Part of a small language model's weights: width 320.
Each number is 500 + 25 x the weight over its row's rms, rounded and kept within 0 to 999. Layers, rows and columns count from 0. Numbers have three digits each. The size before them is the row's rms in percent of the matrix's.

# gate: layer 9 MLP gate, 640x320, rms 0.0359, rows 313-379, columns 64-127
# up: layer 9 MLP up, 640x320, rms 0.0384, rows 313-379, columns 64-127
# down: layer 9 MLP down (transposed), 640x320, rms 0.0373, rows 313-378, columns 64-127
gate313 107:460523485501421525529487507474529561481516490505512501519507549466480468507465486486479514517495487478490494502516481516502528528497515475485567508496503532543548487550512516503493504490495496
up313 107:466527502480475513504522489528485485449500472526519540522475558523515491469494522501538494490522518507463482490512487536506510495480498499484497490552514514525550484536494504455496523523524519
down313 109:495498535500514470556517550519474509526519472543509478482516511517521506523436488530482463492525474486467439515481527474477467480508526511482505489493496530495509473521510515498525507461482457
gate314 101:513516479496543512497508476490496541544490488485489508527494534488472466499485482519519496477466531491453498519497497513460474521499508550494508464510517519517508450496525506505506511578503450
up314 095:470468493512519523472500483446506496516520483526467483488506508497516533489510498507534523546472482502504496549490526492528528472496512471424555501484507535498571482499510580531497511483482495
down314 097:512455486472467486517506521534453515476475521486500490532517513481483546499522518492520463517491506481466539519538467476496526485501473553502475497466477470494466564489490464497505468481512492
gate315 099:521488454532454464524513469500427470511478481507471490486505494482503489508532531458524525511491476491500489535509508498466505477493469498525514501514505477510495520482494501476519497508471498
up315 099:517530485547490506453478503492514489490530521491499459531523511511513467507495470512461514479535502517482515504459472521455469528497533492530484461521487505490504479539525509512543541485519524
down315 104:534477502479502455447516475485513509518526502549528533499509474474567512546508475513509518534521510514496488492450513527491497511532550502471480526521504471540515475524486484531491489501494502
gate316 106:512485517497459507494539505461457512526468485520482503492511538509520511453482519489505482472441504511492528480486470516478530503539497472486525484499527498462519482519515465485514509507487498
up316 108:533495502496494509480484526540543483547539524501511506493478452489453503550498514530485513497494532489544484501538481463481479479454541500502522494478525507481474440514508500452498471495516512
down316 107:494481495532547497514556482524500489488551515531526489508471495534461462512477445502522492496484521456501478502506457465522501507488529530516494478458501480535488501497468483523502460496530520
gate317 086:507518535508519505534490490490530481471535521498508492468528543525508581474476490521478460464539546485498520485543485545481467495517504503511463462496514500509523473501522487500532486508513517
up317 102:490448488485482506512512502501459512520472486482492505510514512533520455514488519485502562494491512503504508520502546503510523507466496469500538493492527521491473496501497522501478500463494498
down317 102:508560495492487497506484487480535470486524505531490501499507494493490644480531484477490464503520467496489491473516464481470503485532491545532472505498524496498524485493497473493527483537481476
gate318 098:455507506495505504533481502533465491475429502519498503465508505503495511497490518440497494450513463492502525502532524510523523505488535488562489561471517472463452472529522548477508509498526488
up318 093:499442523483540478501529539502474501502488489482445469486474506489534498503502496527475541489486524473477484486534494543567515476529503510485526481509449455475498474551491542480482464502516517
down318 095:518548488456476515487488460545536482491491473488544536483547499518499408534455508455525478496537478477551507502511482498506479507505499496559524501469508527510478483508483506504476536528505475
gate319 091:500499508455512546482523481515497511518497432490483500494484504504491490516497514451489468534507551502532500470485523484493474488515448553465518524428537516502490506430498507447494499456507504
up319 093:482518510486514499508457481533525492535500515481495509515511460475484495480503468466516514524504520494537519453513504501482516497459505476519448517480512471432459522494529482506531484505532449
down319 092:474482531495550502454506501504494474478496544493491491508468497484495493461553524504441477471507479541481492507501486481476436518492456490548506509480575514498485503566461493480504494522442560
gate320 103:482503498527480530471432494488457513517487458523489515490489467520488507501533508451489471478489487504493473478480483544528514465480499541554453456542508550487482511471473459495499494464477496
up320 094:507532511534493507497499531503499529506500530512534507476498485483483482471497472453474489485465537540505478507517460506531537472524514533527486476514506501481506511477481463476479492466477479
down320 110:496504499477497503520537492513497489492510507478518490534528519509484467495492536551524525523514479485519512523527530442463450515499500453436526526488487485505519488536504561535522471536500499
gate321 093:519458487479498499503479457483518507489501488492485510486499536468480523487511523473475453474452474459443484485487453552485478476519476522510545496499513490524522505471529470480513519507499508
up321 098:487488528482522499533493512491503508486550481477483491490519485508497509466476486567476470523493507484469538491529480465515475543505533502507468484500506491475498465478472509482506469554480486
down321 099:523498512483536496482508470492466510489468503508484504494484474514524484500451475500537543528538520457508496546455526483481506535514495480461506528521499529474505520515535521561466477438525548
gate322 092:501522489506528487498510529500453475511518468498516509459488503529471524493522476529539531485471526530495483486501487482499497501544476505526518487454527517507513472503525498514486504517484475
up322 090:522473478479517478485459531521509552491486510479483489478513513510484500503489486463492497489492471453545553518518503533502544512493512509484468469508538498479468515513472438464548493527499491
down322 089:524515470546493494474526480495503481521503471495546508519491474492502492484496489509533506514498519542511448486517510492527491482541504480471504530505499496502508493485518607526463506487488515
gate323 102:498534531472513530514521547529492450455496528517489541506506524542518498493545525486510493491464468484526478561560518489464485480479497483492519513534518484510482478487546494505470529518454459
up323 102:507512527493493497459526532526462509469527528506459510491514488503505509463499529472489477459493513515548494512526467504472506498531511531469496448498484526511528506512521512484510516492504484
down323 104:462493514517507499485542482483549505511508511467473544515511512502518476475492510483495487446514484493460502537430489504459507496532526511501527488506519500479489479476523499513531506478518517
gate324 102:484473518517454464506528502523512451445466488481494539468482537517550522513466503514444507514466554476486508499510494513500545488476513500479550456535482523488488549476525509505471528510516525
up324 097:507485496494480554513459519519537481542517496523492490524514491515501479511574482516527500518469441546518511532448464500497525517534499517534446513549527425482498445504503462463523488466544509
down324 099:506497521526504506477555473512492465454482497489515540506512501484505488495479518474512469498464552449511488506511519492485465473451488480484560462518479522514507578530493533550500508537493509
gate325 095:517543500515515485510499490516517438531485510525509503471511499512510494481518481531480511465505476482517472507490538512527515514512537470501485522498562517493507518466504490532491497472516447
up325 098:513531501443470513535508523486500498429478477546530529471520503488497537461560546478514486493472510501512467481505497476458502508504495468508472514467514504506523507488538530510483485553510537
down325 095:475480547517483513451494457503482519565490530450502488519492505484484535532475482531505482522500489518463541519514494531502524515488467518523521514524463484473466489484532470506476516481496512
gate326 105:511496480530544480496520515523456509499471524543543475490509496476523495494498479520484535491475503516478461504518475547516494448463510488493536517501505483529436500466513481465482556458495470
up326 108:488500496472527473488470526518512519518495474482565516488491494492512514500499504532473516507488471513450535508539483492524498470499481532484484491525488517527514470480448466474472502534488491
down326 107:486506454486478486482557493514483542512500525467478499496487488455537502511505511522526518504496463508511441495497538501509492533497521478504545479466469515475470477469474461523473454495530468
gate327 106:516512462476493512512538516483522426471423505521517483498515513458503491516511531496487518449494508501486485494500522477525539494472521472543498521462477522461464487476482525428488541479481447
up327 113:506473543498513449496481471538521488485513436489502534476503494547501492490500513531500503532492504486480517479549455507488468464508463532476535456510459468505467532485535484536500504455531496
down327 109:497489480487540528499487534510456500480527444516499484494466483536512394504512521484472490514486445486457556474528503531489507503481492478536519475524518500527542502469504531526460510483454488
gate328 093:488525512513511513453492558505488473490535479493538477521508486488502539495508516501461502531496495513516505456471506533499509458534539495506477495480512540506502544496538447495501497509499464
up328 100:485505538481479475512483510508454480516521461476518503467495469484468496513496504488486514554482549528537483484473498530509493455516485536481513516463525531496495538536538472487530505520485427
down328 102:510504495471529498504529467490529503481492517548445474508496504544530496490521525490516506456476497490504489514513527459509511524498529430504488502527486454510509456461455519473481499466509551
gate329 107:491485508497493480460444482493505474518524462498505479503505486478499501475524504526499491499488443547472482485466505544509494484541497508522496520486526500501461464477544477505530534458524473
up329 104:505501504520464496434479476530500471497469493471519495546541507525504455432514482467535496470464481533493503517519463497471488520506543492486488454499496525475485476494495493526513557468491493
down329 110:498525482513496523531453475498507543477544480507467454508454481500495532473494488525505516490528450493509450515488488527490508554544512512546485501478516511517512493497541495479516521512537504
gate330 089:519510514504488520510498496505510499514482529499494449514529546549494477481514515478516527455476466511463479500474502484496510472488530493468482510535524525491472477493516491483478513461487489
up330 100:455536486495516468487530484509541502479445495489527496516502498525489510542522545495475478520484487501476466473512499524429469518491505483503495519468513505490466518520478492495446466528493514
down330 098:462447533480466505520508484483464523506528495533527480479509451502498529467524513486489492512488508486494499437516483502513514490486496491495517517498512476490496526502509511537456522514519468
gate331 107:493501474511486483463514535519475509494527483516494523474494545497507504444517508527502499478424471480493455494500523556477517479458532494521504480500534494496509537462506479485496478485497511
up331 109:503465496512498510546483504500505502504523479481510479497478483444545510494506489502554523533518523466484481516493516506507468484506506488473471489480462526497491503480476528497498512485489513
down331 109:517481472455550521535481454521465504488503500496435515462505506480484526512498490456492484521484531542484484511498491505581484501558500513516516489522498496475523528556511510514481503497489489
gate332 103:510496495533470491534462524487458449517501450445526449423466511531507479488482537476529499522459536515468492555490530474506479498507512502512556481488504449488449497513505535444470516524496471
up332 105:516519515529481537530519489477487534485514514504500479538492473515520503496492517534510469519527555491476495532538479493507511463495468523471503512506532476459502515525499520505518481558501461
down332 103:498487482519469490461479513482505517517501497485538534507507510456522545508531489536523497458490454509543484503486547471439489524502526529563489524520529478503465447486516474446469499485501508
gate333 106:547488514476495479475478506500480505507478509467525472517494518472501482479474500546517484514508489521507502495502492492524477491472476512483521489486503466471486473468484562489512486461459488
up333 108:529507492503491527498537482429473492472513466440524477504513481507492522471462478538511447480481500469489490458467494477490510477482485544448512552503501495491503452546476525536479544508455485
down333 108:492525527465464499511555479476475474501491538444519473535505521505489522495504495550518503534479486528511522485564529487526495517505485484479507474506519502480464478530521502480468512458501507
gate334 103:470509483473504470481511504527506523539511535503511522536485485546511462494498524501479488474511438525503512510501480498510459471488490469467498512530511531514499493507479517532475489488473501
up334 100:513527495474494484516498504478496504506505541504489465481505542552477545499481495454461494493528483476478477572514507495472469498464496486507475541489501483508511480499503510502467454468504468
down334 101:527508484498514482535493519500536473531507481480500520514458518495477555503488525518487484529502468495513508482485474504529463473501500497498515509515493509497478550526505489483508469486523497
gate335 101:503510527550481453500488514450508467492499492497478505439536486502499526523500447541470517498526520489541489497532508473520479485503441478508512468502482527472506534479550523496517533493459471
up335 093:522474480521511509510487461540531493506489532493556513483471519527465455460544517481524499506415479491495553528504511541490505537490534533499478528481467447542494488508494514524532514503528492
down335 098:512512507520466475491509535459472497472482474498506471447489506526512460516508501544525476526513523491468464479528516484503501466481386528472500487494509527464508520533507484486459489456448471
gate336 112:532472500526479502495450493510518485516458529500507507511557494491475452498479556507501510515458508517492479480493492469500476515495492493506487486488511483500525525503531466505506554509490491
up336 113:463494487484519470508459528507498485488505502502530489439486497550505502535524531520460522509463491508471478474467508494511544510482499492497464490476510517536479465554486477505467484456538522
down336 106:533492498451441496480508493486474501516488544496497509491503497501478454509482516518517492569491561483497526479522495544495477534520518480523517534488486462443502548462506474491496491507527495
gate337 096:503472470482483485509485503517492496496534503492490499511545522505479497494498508486514507505508512470487536490530522516519492571526517472513502461483492482503457493487499507495451514544530568
up337 093:524503483501492545518499465498506514465458494524479562552482463505501482510536516509519469501452473518509516512512489479477521532515480519529478481509500507478513498441501484553440505479543492
down337 093:531474508466470554526475522528456532495485497481487507529528535500499441482468497487508479519517463503461509494560477506553539516492510502502496494478446467478522493519460485505482492505486565
gate338 091:538514490520501489502497487495510460461496507517500509518468471498458520499482515492488523509507486507520519469498470469490430541526500499492519483522496507524517484524481486497526478534482471
up338 098:502470512488494479489486521480533497496530529483503481503491540519490520499513521559486493496485531464517472526507448502490497521490477522499529484528484549539530518486505499487508489465504487
down338 099:495523518504490517503485492535471532513475479497511554495458499496518506490482525465504505522526490518497497459492498473524496499500530449543469499466482466468463505539484504500499493514500469
gate339 101:470522488468501471484520525529484479524532509499469493529548481514506487508507499454487525470466512501470501504492477448485472478536511494542460489461451514489461520531500511511569522526492502
up339 099:494482497536505519503475516508473465471522499477493473492461536500528489446466507503534506449547530471453521492467494480450482493482518536484561549533542499455485515444500477489474466458519512
down339 098:497503478474517550473497468513517509521501510475469521525496528485485526451546490504482526511502512538511511520520514507458518524482475463479503477472471522544462529488484491512518529495503507
gate340 090:459466460505519483493493477503492495488507512504501495524517478526483494499440494473536497465534502504497487514505510502520488479527536527505529515513518515566478487520488480500459530505495542
up340 089:514469433516498503557500475517453455455483533538490473491498538470467483479534471533518517513510520478467539476483524510491480503544486480483496492499494495492497526509482499498538496488499564
down340 089:502480498482528533480509506491498497524507470476502542513484505521515540487490559427517469533542489484518507493549487482496467522554539530500523514530508501541468507520489461501459514510492492
gate341 093:531481479525471496477532515481506506500532520559497493477463452527485501467532488575485488485496454538468512522511515502489442553485467496501482443489488467527494523492506464463465525502489459
up341 091:500479556473479520497543499515496514491527485532493461516489501500503487560457498529524524512525512485489497513482490512511558507511511486556513482500498503517504485471489487500548487487486485
down341 100:466530471460580491500478545489492529545527530543488492473508491553494394456504537501528527487443477476505511488496491465500497541532510502471462480523479487476519513492508468481483519482496503
gate342 101:516509508485498541522473493499497499465523506515494519506506530516514499494465520497494528518500514524487478512495481473517466517485551467522524477522488509485503515493502491438492530467477488
up342 099:463536505507538558503524522491514484483487499504512549479481515492529474463495493444474523507475487505518500452500470495488508481520497469523540494461473551525534487494516499486491511451524494
down342 098:531467497481505509541505517512556520507484494509503529483509501519515517439508525470506554524494521509481510473512472489465535493506516491521485539519511522474495476485522514433499508518486480
gate343 101:509505488528516503509491505537549490541515555470498519496522526470541528505508478485493437512507517490490501468488471515534529493488453465497543495532481493509473501507449526553500527503512537
up343 094:536508510489522484510546487507479517467464482504475480553520498486497518509497483507520457506522497459531506477481489499526499540540485487490493501537514489494489520469481470500486513498516487
down343 099:482554474470477466494501480475495485517498512450505492465479477531505372502474510508495580500504496506496474524510482542482484493469511456486541497485468496534510496512545492480510485509447456
gate344 102:511506522482503488468525485504449518525469509485471519517503538480523460537523495494467503497522523496493506523486459507508531501450498516542517477538497531527476490497508525495482454474535524
up344 108:527493480450511454478522472515492523483492511490505510506469481504475451568526523500516518499535537496496482501514464514423478514523524476495507541505493487506546550514494527477474493457490514
down344 104:473545446464464506500506499557529464520494542499508487475483484453514501461528462483497507531506495512550458521523499532483497527477505518483534483516538527510443509484457506466496505468527525
gate345 105:493523528502482486482526495502544503445464549503504492483507488484535502522492533485483514496487558499495502520540517528515500500491511514499517517489494526547491521468520512494512562489527510
up345 110:498479564552493470446529558515514555505462536521498463514495514537482536496493515529519507496448491524451528511513505531458503454492492524491495509493525476481520519517493492494499524520487498
down345 107:481499546483497525540533512429502496498486495477432496501504513537534539485492513485468522493490523474474511491490503553514515499490511517510500509515472481508527500489512495475550501465517476
gate346 109:513476480480492528485499512488454517511475518503478484491504532468514450535560494490535495523492518482473482516482469497505479492511542464521459471472466486483497502528480536481498504529476492
up346 103:492535511521472504518486512503544533553530502445531500545488482466487527510488464482517483498529506498504515477498551506493576509502492466506495539509520496515474490477510471500500535459481491
down346 103:493496504544516513528503505498524525489522483494483472526545502553463493505510516480517507473449529506548482491499464503487476450480474538497457514499504507487536567504516494518487475547499554
gate347 099:519494484518505529500528480481478464468469523509489459528535509497508507509488520516539497503474517509456492500498467496495577513514530466463495479492505502508494475481447454473460535610491448
up347 097:485508457494477547498494449468465504479501487521478548499529461463555510468524514506505521501484474505496486486530519498484526529502499513505500531519512489538546468474517470499485486480480467
down347 100:527522536515465498526515491475557524483499494489486481507471463483500463528460489532492462485546534495532504506493504508529503486526468453519534480558495486514459508455446535480508454515482487
gate348 111:488511493462478513483512506500530473472467464540509552473522462523494494494501560491490567477494458491482397483531514494454523489493518514533520512471474519510469459517503460486513484499447519
up348 113:458504507496483479450504471474513514505517519489533505509499456496525486477489548535527450511493506513504479479518498502514531494491518489482507470488494519514482525518540520477494514515493478
down348 112:489483482476511499533578455499485486456488475479459515501550536520534507506485513514543512501508445483522476536465525515486509506512499537535489504498498516523481518484475471454507495491466505
gate349 088:516510499504537477526531464538539525498550479482501513486522530481471526496492479490494462529517514480555535476531518515464506525515494507489467477482469563478490492538536496507521484501513469
up349 097:512549516510469511490497494480498515516485465500513508520478550478497491531520465478482487516517489496550531510520499484513468514512483547488504521507499489521506486461484523512513496532514428
down349 095:494446513497516499503463477499482473491518533537510491494508455548508472458488536493513504470475500500417442478470523505484545487463501472508512481494468485510511519498501512503496509510471545
gate350 092:480500474552500519544501487473548471491512464511508533505500514493477540510509480458529493477512474495493501520520493505523520511548482450446515515479496480488485505509519481513484541567454491
up350 098:499516543523521515483497513527525515520488522533523492481498561467466476471496498486491507493509547507441475517503530499499488479513495545519447497510480512527486504532491509554481502512471525
down350 096:504495440515511497557473493515515441453510497491469503516498456510524554530525510533520490491502467499549494506520497495524542533509507461455528525482517470496527500452474495472496506513490519
gate351 093:502514508495545516509529493500481470559522512471476479492458511515533520496514487512495508467468489524539497522488490498497456482503495474522516540501472513516466494471529475501491507456521500
up351 096:495483498527505493517502502471549476475517540502522517487469488480458479516516483510505450457508521445503489504535484467504481531496506526518450514505495530478513537492519486517528490534468461
down351 096:487505512462526482517510481522482492520515512462520467520518519500532444469472500489469497526517465531490503471509502537501478492506484492483528505517509480543481499529494493483509515503495556
gate352 090:508509489551522475499485541467509467479514511516528478538484516497465532493524491521461459488489495481512510485488500492508458479465526470499529479529537513490517538489525539488479530549486499
up352 098:484544443489482492539498509457491483470455530472513543444452545543527499504508514504476533469523509474532482452498499509433509521497510518486519510489522523542535527457501485475475498539477476
down352 094:497432514472512469517480474552526533512548486539476491532514474464513572454510506527518496550479465521455499555517523503559514496510507492523475474490478517484526485516506491514533502459525503
gate353 103:524481482473530477514515507512462488509471487478511462498484467532477453513482525502450515493543477503482491493502537459491495492540501515479509511465497497469495502499479514459503541512545485
up353 103:468477510521497441500477487502521524488532463499512452527504499520475505487472517483503510510519506519519483481525466525496473473525520506490480490490497480494492441461510520482498497472501503
down353 103:485488505479529527505464541506478532490493487518488499480476515514525515487558502464529541465480468461497539490572485461466542517500483514535483511517489500522498522519525457541506506497463503
gate354 095:486483503464534496477522522505509541502504497488544482506513475511497555513526518500505528498545480494547442527470519521478479484487475496524477542493494537527517514544499489506500451492530522
up354 093:520500525498526483537484489505510513520533492525534497486504529541491502504524494479485477521515503500515444545479486465515460531508500500545495494490506494519543509476515498512490475528507499
down354 095:494517482524449503486495492490506451478500533472449538485480493483496449468479522502502533511496468489484558454547507496488508480475527505458508472491505455448457475473499471464508519493515468
gate355 104:487487505511473507541512532461505458504502534454454515470506473477477480527509487520447496516474489480487525538509519494510521490528502533445487506480526503516467500518503459463515534460510497
up355 106:474507479481514446513477488496467541492485513542464524482469479531474494496469485472446462519469510469482527503467532482525509535460494496486506518521495543489527512538480522552545481523525465
down355 104:469529530500483489508509516523529529547435489487455537517478494494552475515483517521491504526505485476523501490541488515507482462521472459489478481506498525515516472495515504524506492506487510
gate356 095:512428446504541447496519542481506518517532485476513480504473501525489491514474501516512495486518505477460478514456530492488476499511487510523536503531519510493487506493516520516490510502515500
up356 094:460492501545522552543509547509492498503466490457516462489510458535522482485552476470521497509512546496490447529540477502531490434511521512448489471524530454532544510537476481461468492463505481
down356 103:510523524473509485440504491523491515523472500474500498489483481498491544564515507539456491496492511466504501500514518529488514517506524494526494517503473518506485540535526517506512484484510475
gate357 095:489526508516500501488516475488505501575535483469514502575496536465503500492477489510444482487529481516516514531521483513466453498516491471487518504531563521492466517493497533488523476510503464
up357 097:500490476512497518505492554525489461470520529514469548505500493498521489495486511492505494517509542463482492517503517489509530484504505528536508513523495538488490490542474515488517482506507493
down357 091:497515468479484516473478460468473536504481512490522492531524504501465481479493503473508480506544480502556519508560466508484485527507540483468504453506523473487475538500482495528477561499513497
gate358 093:536481507516465497558494504481521521473483511445508481516499516537471504484505502507497487495519519469509486507504495512476518519501553496510523506474534483490487550448534458485525499489488481
up358 093:536492496515454512514470498518517502484531519510505508503505462504489490508502511538534525521505530473503459456531511471484487463490485521514523522480499451528495513514472521511536463494475470
down358 092:464558499557542480475530473493498535448539454463532479486527480495495448518488464517494488496443467514480501501431487534537517527526532494508486493519500517518516489522517484495500493476461522
gate359 101:506459491513515520481526518492428471518470487522480505476489510482516542469489494504503538507475470532504464497519520499498490539512519500530493509519499514499516504499473514469483545513526471
up359 096:504537476467477503503511516531495482503542520461462488461528504478506500521459504529491474548526513488492483494455524490490511496513507469487505479512480509414501507454509509512487502510518486
down359 099:511505520497508531476526528476486485525493489493544513525538459496454441484517526515472556481512471496507463468518497498487527507511508496526472512508507483526495517515551511498495523433507533
gate360 100:516503455512500547465551533506436522477465485476500480475495499491480527448548493513547524500499515493519497474514497507505489478500525526470527496498488447479481452481523495539479539523484525
up360 100:482495512493481503497502496509503515474551490484485474471479514510467487480482528479478483501522480481500493537474476480477477491480523450518507513473510457500531495471513559508508489494477512
down360 104:479476508501472498544521461503541489543498505500516523510540489511559467537523502495509495483501484510493518437493531477516470518491509498534509501533486549516448482499487492487530500486529474
gate361 112:509490451480476526511458534470548495451524488439496460545490543507514426488481533487532489500508510510497521523506468495496479496542473475468451523515502500504500511486473484521503515472475544
up361 111:472462491493481475477507548496533504558520530492524488498475531500498519494474513478514532508465477520494490499455524471492528460505487461524495498515463484527489516484457517476506506490518531
down361 108:468483488442442504483483497547509477540509520527487465458479480505487519459487532520515494516496492545475499547476482498527516518511523485486492501480511492496491541495514490469495525527475518
gate362 085:528497542547479488478512517480488501483557531474522518478455493487512561505472459496488528510556491468547462491495495520546473489509515527487557501474508511474494501556495457501485528494461485
up362 090:541524494483515454503514496486522509472523495487584484502516487478481487499533528504519539453503493549530506537448494494428496514519503493469514552532524469520524485543457514532495531524473519
down362 092:484466524509470531496497479514498484505541532494484512469509517549511319475493464502473459540529494468480510479505510500541485508469479514497495474483484512466484511483546469468532505498534489
gate363 102:540470449542494488528499497538560463509515536552482486504467476475496457527519463489435485469471527501550495525493486484496501522524523520498475494476503466463496527490506502548528506542532510
up363 102:513501532532489467442509468495478484502527479501468466507511519544534536475473572508498537583538477512507490536502515488496483491479517462497467475483479511522495482477502496497552500509467509
down363 096:437502506417529510499533526494455507492499520507516479483503474526460432557507509482502496508502501532466525492498513505517529512475497532489498535518465465505510524508465497478453495478529508
gate364 103:478525506476506494482490486541523483478501500489525485465467518483468513494489513483480465506524532492511516481516472510484510535469513476453516492503475497490477510521532481507555475506459483
up364 103:524478523524497488497470487488541475476488486525506506461504488531500533531491516501479493495481517533515464439513520506522515528528491507483503518526491472484525555458569464530486501477474490
down364 103:477517479513509552519518456497485476494571526488493508545501504480473517491474445463488484512561463499537512513466514519485500501511543501478508496476535481510518471506498486470548479551505517
gate365 086:511552515497529496513512490479490489462519509516516519495476547462456490461497485456514499478516502497526510508491490529446491483483512466519448507506518540521486498482529446492510486515529520
up365 086:469534498522490470514548489517482550503500499515466544517478485520478511493470532505540510478436502498521512509533491512496480530472445524496502503546505490510503499531511499512511479497488500
down365 084:523494534483479552517493460510500502528499519469524483538521551530509471493513494454531493470545543558487468515497549517493485513469519495506514437517474535484519510483520471526470502476471485
gate366 089:498486546510515507501501494520561499553514488480520511473579507500459542508479485462489490508494528525515509496509525524495471514501525480484511507476525518520517545495475512475534505504482477
up366 094:514474531458512461506528494456489473510507477504515525470529486463470531517488459552520498576508529469559515564479492490462508468515515440497471487526499551529522514493499465505537479507503521
down366 096:498529459497483499470497515525500512474497493511484503540462501499528446475547484545553515446486475565487523502545452499529494526494472499469479511497488489464477450487505487486469492518474498
gate367 099:499539520522486478541454535514533468486515504513510521564524535467450488531494495485542498487483472482527454481512504495532472474502517455512525532539552438477498543542492467512551520511501434
up367 099:481462548487468534516495485484481496539485475469475494493499506496514445509481536488508492512479525511439462476494458535540455528522494449469480507488491465466489490492525461459496494514548504
down367 100:493511471531484453526494548508529510521523511495531520552482532524470515495547518502518565480500491499549542535503497492470538496469523500504481504470563471541525515487458495547471495509505498
gate368 095:517504489529524491560498512505470540556486523483519486490544530444472476443472467501505502509514499513473514511523472498479457535540492515516466497517480530496503539532477495529535492511511520
up368 097:508496493505499532462514523519499513481522493491515499523481550512503501496543502497508544501499502519497506486504512494543493471443468500550540494530501527529488512516493518481468499491518478
down368 092:517484491499553488494483490509481467504516510507506503500524438491473440508463463508473506457518503515510516504515505528478508511564475491498517491473501485480477457508489507524536503469508499
gate369 105:483534483517491479494519507466534490474492482537494489500493516510526481527514444434492509459556504477505523502509481502482455507492511488479513481481498538475530496507533513561489531537496500
up369 104:463506466495487543495495450469478465517457493520494524513544502512460487542543559530481491478493510529445494438510493470512504507522535451492468522511484486471468540455467540465525527496469551
down369 097:505517506516444474533489537490514536493525524502477492517474493480513474467467482482487469527453490438515523547532500562487464491515463548519519494450495565510557514536515474505516474551487473
gate370 101:484460513504527493459548499526527521483494484555501522522493536462461512482501503483457489540473507537512542508505509508535498507434529456504521531494493480472459478520503526494507530487513495
up370 096:436473485457478470511461448507468511542509516514488517518488501484519502526548500471513472496487492490503468514505525528495513505462523508507448469472506489532468530549516479497491465535497481
down370 098:518538454475456508481468521498522511511488521494536477469521472465476561487472472464527538516507510496492501493525520465502472459496499477509504491467495526479454486489522477460496482510513501
gate371 097:454511463498508488501494537493521498495469517472521503521501489485497580516539510522473486506469509498498497508485497458495549517460499503515569476488459512489498491495493497538500521502526531
up371 100:527526498521507500534467518499492506507518486515521516496525537496505404489493486504494515499483508505484500506508458524472496530525479492512459480514511492509475506478522470500498480526494515
down371 093:482504504432493476501523469501539518489472521506489477512512443504466412512474527480510513489522512502535465460505502520494540488520537510485526555548462486516503511488489523480505513509518523
gate372 121:508461496518451508527523519487501497490490465480501480534472543481499469487467507496533510484501525513474482486462556505479524469486524478546523487483504496528505482465511461527485502548521516
up372 113:541496508525520499488468469471544479476508544512547503479511502540488505461512466511522504444506485503486516529520510538493557528514490539483511501509474526587515496520519503513487556461513484
down372 123:481506506510467491497506501509509524518526497500483481486522529451489436521472488468530477533529520468506493448482535482501471482495524464516541513491468483468490510497511513492494425506488525
gate373 093:519479474548529496508448454459489520477470518524448508513466534473485517529528507478517499474501520506529500520508507494499502527532457458504526506517453488491484450488495516517531517517520458
up373 095:513508492509523493460507498492471516501466453549498526480507535525505537524500508524519480462460471478487501465489491511492497505494457453489536480467504518516518472543527463544475526470527514
down373 093:500510488480507482501531512471502508519513527457494485465484470471493414475502515427481505527525509506516503546512548509526509490480516546510517504542493487518487497425475527482525487481498492
gate374 096:478504524446486494495506499492479505523541506510478488482534502518499503457461473520518564504514524525480518525472504514512495459490416452498494512481505487466474506480461548466513543490485534
up374 094:454483518521489469529467473491491534512467482477442531500509475482494519502511520463554523503529451492492492488537476456496520488537514466489506494462473470507511508510474482491541554482482496
down374 093:502499513499479524502525519502494544519536491510519493515480521466510532518475477559473475473465531471521514503510494494480463484476510490503518456489484493506488492501508499489505532534476496
gate375 084:546523496505514579468540537525510478491495540537525502511457533494483500505486513517479526507496533509542483470488519504522553485480519448521525536514525514498454514489498502464516518490432498
up375 084:502528517494496530532476498516465507467519463524525480550457511493543522495487488529477476478519464479503505484532525487494513442487476459521511501558497540479505517515515474468499495474494505
down375 083:487526506444519513486495523518483508535491482501489526483510481467510385517523526489526503502485505522515537508474480519535479532508509538503490485495526500497490492499532486542490481500509490
gate376 103:525494507493486504478467519513522453458497500531488492505536544502468519449503514519444526467523536521510460500487501495526489474464480496471529483472502500485486464482496519500494539467481524
up376 104:512520483514463481533499498495485531551509528480498479502551460496556500497472504480503498480555506507524511477484501480504482520573483528507481520491518505518511461490481537468495491563527493
down376 107:482489493512509524536512477507527450511492514474487509522490532550500410508477468496488500484492528488488477465477531491507533514535492511507474493495516481527469491502474517514483484519509452
gate377 097:508490493476498514501551519522486489474497529543499496533446551473449476485459469502504549534498492501503535524475562476451547493487473488506502498510494515508492517519538526492451510526500505
up377 096:491474484492520502521514433482534458560461483543514482530460486499489509496494509555488490489533501498484529497509540440545479486519440513526517488541519510533503504488507529441458499481542475
down377 098:480536450470486492461474518506501535479513528526509513456478546533511526511517488545506504474516445545526489467513467510503542509500520535440470518492506488499535488484511488504472495525521520
gate378 089:508513504522515517496494521484497517506487486462495521462550548508479479474485476493491521467506459479525516466494510513479466524510489545530507452494493497451472472504453499481480525508484493
up378 090:517482491484481556505497528515486528485506522501476513527460565540512527479490500500513484462504539472525496509485513538500526500479509512530481525506545504523462502511554508527462481473494579
down378 091:478521554513498498510510496515498426478513498522540465515476512515521519481478544514522487524518477524493465447486497484528478498525487515542485531459484447507512488498469501502491508498476452
gate379 116:471473460510530521492535444493496513483512528496501460484519484514516451503499511508518512506486513515476490503532502482540520473491473512428489497540477534464462528479472465545524513508510500
up379 128:446485513478448520486505492473476539495516473492537508551481517502504499488472530502516542510512559494475491526470535515546479485487528516497505492462500517528507484474534543460478453541490520